config.toml
n_layer = 11
d_model = 96
n_head = 3
n_kv_head = 3
head_dim = 32
d_mlp = 256
vocab_size = 8192
activation = "swiglu"
norm = "rmsnorm"
norm_place = "pre"
norm_eps = 1e-05
positions = "rope"
rope_base = 10000.0
rope_fraction = 1.0
qk_norm = true
attn_scale = 0.177
bias = "none"
tie_embeddings = false
parallel_block = false
init = "uniform"
init_std_qkv = 0.0567
init_std_o = 0.0
init_std_up = 0.0567
init_std_down = 0.0
optimizer = "adam_variant"
lr = 0.00446
beta1 = 0.9
beta2 = 0.98
weight_decay = 0.022
lr_head = 0.00858
warmup_steps = 350
schedule = "wsd"
decay_fraction = 0.895
decay_shape = "exp"
final_lr_fraction = 0.02
batch_tokens = 32768
seq_len = 512
doc_mask = false
train_tokens = 159900000
steps = 4880
dataset = "wikipedia_en"
Each number is 500 + 50 x the weight over its row's rms, rounded and kept within 0 to 999. Layers, rows and columns count from 0. Numbers have three digits each. The size before them is the row's rms in percent of the matrix's.

# layer 6 attention query, 96x96, rms 0.138, rows 0-95, columns 0-47
105:641527446515436422518497582487532407464544478416517530421435476455483609588436499512533552557480486513475461504530509527537523626491533525525521
086:411395515402540519464505496525461612538484515498561493538499527514470362456466569542540537505497548529467552541462450549507533391558557512543574
086:468467504477593609498509499522535575598400454588500495527478606515497394457548503497436578383468529487501509439539489465445531447485491476466554
086:585553416560423415521454536496475375431584509493447542402504455470580593540569462464535449557572496473485515507520507495474445559490497455494429
082:509458566476566462553511520538563659533418543502553433489500438511431462457451524524429535498491493450444460475510487378498538429460535606540552
102:527497536471499491519480481442504481440484471463462480480566401493490558507477438511591402581483562482553501525569553479534444488443489479607516
084:424502634536570544510499528445472499530390427534585480513453469487447467520435490586504525588410531577485505473505506549532518467517466499424566
095:489493561515542427546501555534506601493466506522453437400538429446476471508462429476477427551510430443392512488495588399488485538452561481484543
088:504498484430411488513515418453546550477555490421474556553436624529475480581579535496514536457557394500539498541429384490400477462447501475497462
104:446499501512498550559498519559531571634464535542513486522491490530468482391488493585478530472412533470410485523497497508529595540609433504480540
088:524474587453483454540444547505368544426445417402501436491404485536511561553491490438512486491565511545518478509509493424458491475502512522494429
086:442519590577571485493545559489491567445402448540421520508552463496446527468520417490543487519439473511453531362472598453433519523497504506529502
087:492523551452444440610499564558424559502459493469510411434522521549516501463402407463470570526516563567519416403456453410432523490483527529438604
088:469497498479458520547345522516528414546469541509471444557503420528532523566421480496459473501516486489535502513492414537547456506468510459445579
100:443494494511544487490467480515479523483525529595407518534500513570479478520477536541546462527514398599665546446550440594482487513492544499546453
090:474555438468498482572502398423592476583585522489525531671479559599494472509467497571491513419532534532469538530559414563434465453537453486478562
090:468415514520584547483564511448505579583504428481544401448501522489481445507446490517482497516539599519411482483587494526469550463519451547561597
090:430547541500505571475497436478566523603495448507519489542610532524473434416482515486426487566518526475515578459582489471380507362475446501553512
084:556546446510496466512526457540530424450550484592451567505484592553551586514551389440509535518589462472457531442513543507431461531470444556533420
067:453545508510496510580431469508475559583457504422525442549563430495434544534411548553510488542467604546551492522460501486595540520559520410499513
083:528550413498490460493533439426510451429583578491387567497476519445484557493574464446497478450563457466471435518559507518377434518445419471466481
088:533459462481505594560524549526552562579422472540524416575588486464448473489337490531508523489444508455568430452501489538593570526490505516522540
095:362526549469516547471500470555527499519486458492591483549418483536480467505509584483385602437477579591476541492426454500491499453522497501438523
094:485469501465528569593567537576516617562456485503489422485484451470525416408401505545510506454521506479525428512484466463558572514586512535482562
117:519571512470462386488495455458460367425600553502499574494476512503535594560513510429492480558538434554491562534485471536475413486488442456457472
080:467481554535431489494448567548522461524480505475483444510495440481547433377545471561531390568446552499476527419507551583507548434518401481529472
097:513493542451512485535415484507379528478497577496573609491359493498487486500511482481476607516433524480513442553542486590490548611527543609508444
099:524447470492514542558473435550356496511471529477547536519502580513539547512500528469458528558524542499511439466591530596578476433477485528470530
090:422545528536493532572561515566511525478487494435472481507524542535573523528347520514468514447521525489380490505518483541469540478535465345577568
092:520418421457543533416431392537562402564501574536528600577449494501551479557518612491396485494556513483447450495528445543513478477548488484513483
087:537495570628506474493507526472392536523543564481537527564537498465508594469479514473489524524463545556524536444594597519560465483494385491430437
099:411530447469412472447490486491449514564522517407533530439480442463540536541547603455413502503513520578602450550556414530488427432510515439520457
094:516560520504583499560492586485463508506551438491495569399461505533562513519503379490500445503468524523523511519581497468578558520587431507359456
092:395536454485382515420538501515582476481528531538490444523570425500500513436441549469518472496564530474466529546396422509418472495503481408630486
144:512527462525595465530459472500493538535481498520522489493421553582441508547486466523431541478546524518484446535604500532551480539605500538430388
084:477622468363483494519380470479501537567497526485356577537483524609531565449483548487430512498548525470458516431536499473475493510447471441526518
100:458481541478424561352570542530515477463552456577581440457525467399538474473514495509501436476456451519563551446390503547391435488436476491551540
099:512517582543441480514546526557477495429532514510472549373551478383522461575477472501542494502510408515526568460470483518460477474574536475497578
103:460525467457504506488424478447489545503514522518456537525408581545491470469553512518474465575554500441448474468547426509474460503444419602584498
079:507504444503550452581466553599536598596427512432449522463469555506457469445487525604462553492434519536470485488521574495628563540544452527475492
102:417494511494451475472515398471447536456519504513414543435494536480457493517519525462475448537536452476448526449534450583410467535430479464464381
138:494470503528545549540466386523558504621474442514470480542405549492431522511464538555471536476587525504433517510542525517533483552569409492506398
101:513500520545532469522566570450485379439524529446446446459526565451494492524501508534525504430498448553472408439506511587484521440457424497608597
113:547505478365533456568496556504491466463459468501607489542540532535451587573501438480548436531422493486554465526510471437449481479482601626502450
088:484607526512442398477523460444534470498530432559460406445512383445415499524442471482543438512483496583496506432394430528482513579541485518468446
089:543493560509594410487503488480484528490410611480433533556587498525523512500461479473514452414500533527497364496467502498573449422482393536611603
151:500485480478538566510441436505490529594519470507414557471461484564479514468501505437511495559543471549447484490571463618498463534538426528435375
094:492563524500356469425397572560508577515483542483493494512580453504500530484494430465506504476433509542490522430412505488537511454438495518610524
155:438572479456434473493600570539494431432512534488607457480559463419509447500493418529561439469456518552598472504414504450465555467468570490549575
100:516489522457478528474433474417511483522468476555449527527444488488498446489586527432420427411547553426453557455527465534463517506444553503506430
108:415536455586598563539521512488474545524492450466619491456460481474582564547416561560548584468501439532505505467532558484503488550500555470396456
110:484463579410484433504436460571520433525482495506389530602639455556493520505490434521479450482499497432551507641497528496555491430452468463555542
078:470507469543599488471469501488433564510457467483450465507459453570561529507524505461450404493476514501558487563485506469458599528347493452504486
099:485443441463353486432526493476452475437499566496559479505460543548477438535440474428482441536488480483591483402405477533473388494466487545551495
104:538535458620520426409522470471530532547467491499517551534497462592464492493392465456531607507484509540501458445449464537527565550592494476424471
098:514486514576506478674573521527512393470488455483512518452464429471508491559474494532520522506466496535531536507562459479511463555534548432405552
088:469477482511523521447494551415463555552468466546599503526444537576480473372536511548441614501430548440535548484496550409432465491489542499447535
105:454503413433443552499384446472535520486545506548426581509483505537560531478532491527476476588460524517452543457508455579508476583473499486540443
158:404568492498352499447470552532542445430534466471507474507487492460511516549506428515510450488492509514572552485442488441448549443454535550523506
113:464450455487533452564412536485431463481570513479495479536423413573388523449506424483543499482467475555533473481548456554447415547446476484474500
101:520462458446476571523409496437446531424559529544505462476510452485544578476532436423448520479562546530519533502536462429461447499444547481490512
128:548450493466543541487444407535500559555425483537427556492493601482496489561491558462489496536540531493464491501501469570539515556536466499496391
112:490544460479515437480570594423517407368541572521504554515589490496602504532428483496546443496454444513545471451480487552510445477446528553560621
106:445438537502596489565526385418499448547514505497460480448409473598470482506453526515517451503555477570524442486477473524461472543550458484493454
098:444456428466520516486518453577521521551454475422495501426514611414453517466502477476502506566552519465477494530524438610444487553539462512491437
094:433540567519428456505520463487453441489560444595483531549505457548551581488515521520487428461444425535536522455436500417558505514574480463516423
095:462564547482425489457501519489554435478513474560584443515485410551543521501489536529530411445455459509537485539451505440522480483456581428530580
098:570440457484566590521486524589531611495396553466512501425511523504462441505469480495499568484505528474468431474518510556559539533523485582483517
088:565474481522450520487523393424475553484503486358486526561492565541438517526445613541448486506568506496412505474455520540449512450500389491474481
106:517516496578533566495505563513478502493472492636533474513526459507561441407443462524461545464441491502439484409446542463534508504588521491438573
114:472600525465470413382495534491531444466567513555457542489501545477533475550555536491477429477496479543522496518506507494399438449422471464628521
086:489511501553524476512587499508495415555547384546550555519466543477548477533493503543513495517472490445505650578497549491554432394481530453491526
123:469429428560537594554517470550517594594467467451479451511517478525420473517453463571515583553474509518446479488517479521560579565582498571471495
092:393515549587532500511519516512535497497502568577588430515442461476374590460522502495489479459467538426435567471520490394489557557499490485479508
098:565567528485578507462543472444558512452476455521472593581412608518447551520511497613464510526531506482498526520594542557512506448472437496533501
104:444502484459606439492474571482505547500540554474538472589532526456562572487439499460456505501459518527634411539474455464500528630490613528500478
107:474494447495455590447605459453603457532523422428548456531585507462504450480476556539481463474459547427413611524471546485476511406516451451551558
105:478498504544415458482515487491486475487519462437505510514533536475560484480535471517600420516460491537415586556482510444514451440464475526490448
099:530506562488475455519420504436523513484520488487495480558421526544577560576454455469417523371546528619570408558493507485545514556522534510487494
092:553415496479469495573442485457479458432525554447534495474539505453473528480466503352419535526433496441579467504524504534441478504466552529513439
091:493515498463460454509507542482464481407452521487375532442523518478468556550533561480445477553535508544476549468586584508540539536513483525465404
093:530497619474420518487520542493484475483478516526528402512471518510507485432543481572515516483432520435498508499460550402495498517531552498496532
095:550426531528477542482472561550534548573396510448607457500471505522439478517452492546503540520508520422535492511513576514603540603521573497493439
088:548510485563546515503513513489542518549533456499456551523494540586448500426446526493441568523606532473419457427512541485465557444566397520515520
109:445559528477441435478494500467502392495576462486485539469436543487567521533550507487494437413517488578535560586500509475457418464453511468552482
092:579456449512485553612547435519542562577555419454476516513468563503465573545473495486521518489483436533549515480550511588564530571469523509570444
091:474462497584609537499543556587499510541375570470499478478561439439544531432432457463556497526431501478521493601502571412590512431483583572475490
091:471417456547543518527517521474507480519502465496473418620515416556455479426462516510528448436424523446524557465490517428475566438546541548507577
113:514579503433432427517456523411465448400562503537481534490548565460500502576507518464521474496580491522581520460491465492455402476463552439550488
089:580496445530521478396559462465411567446397458479460588508539558485479528545439521475501588453471415579553592508441497481479496481406544518453474
112:583475465507528487539507512546537573552474456531481400463462539464479445504537447538521517459546554472495491516512524416556541555583442565466484
093:514535564559521442490513500450484480505496461478520420548520416582516613494430508539543483550499578545535435502537467473510527562488504556406574
089:509417490559451490487468503562492577463566550396535554546443477459498480582452556502440450520491520528463528513563547492464488430516509469502422
097:523514548553520441525535579495550491486512493486511490496457569512569490446455486550481432517491493521637634543413489422638458504526467468438546
098:516478641575452479452367550446461505415525456505530538439409472528534490406538421476554506405431533519466446530499474456539535484511422550574596
101:567450548482566496539476554431492512532500430457508457477486479501361483471501441511532485483497528448576464573478473448489437511428443469566506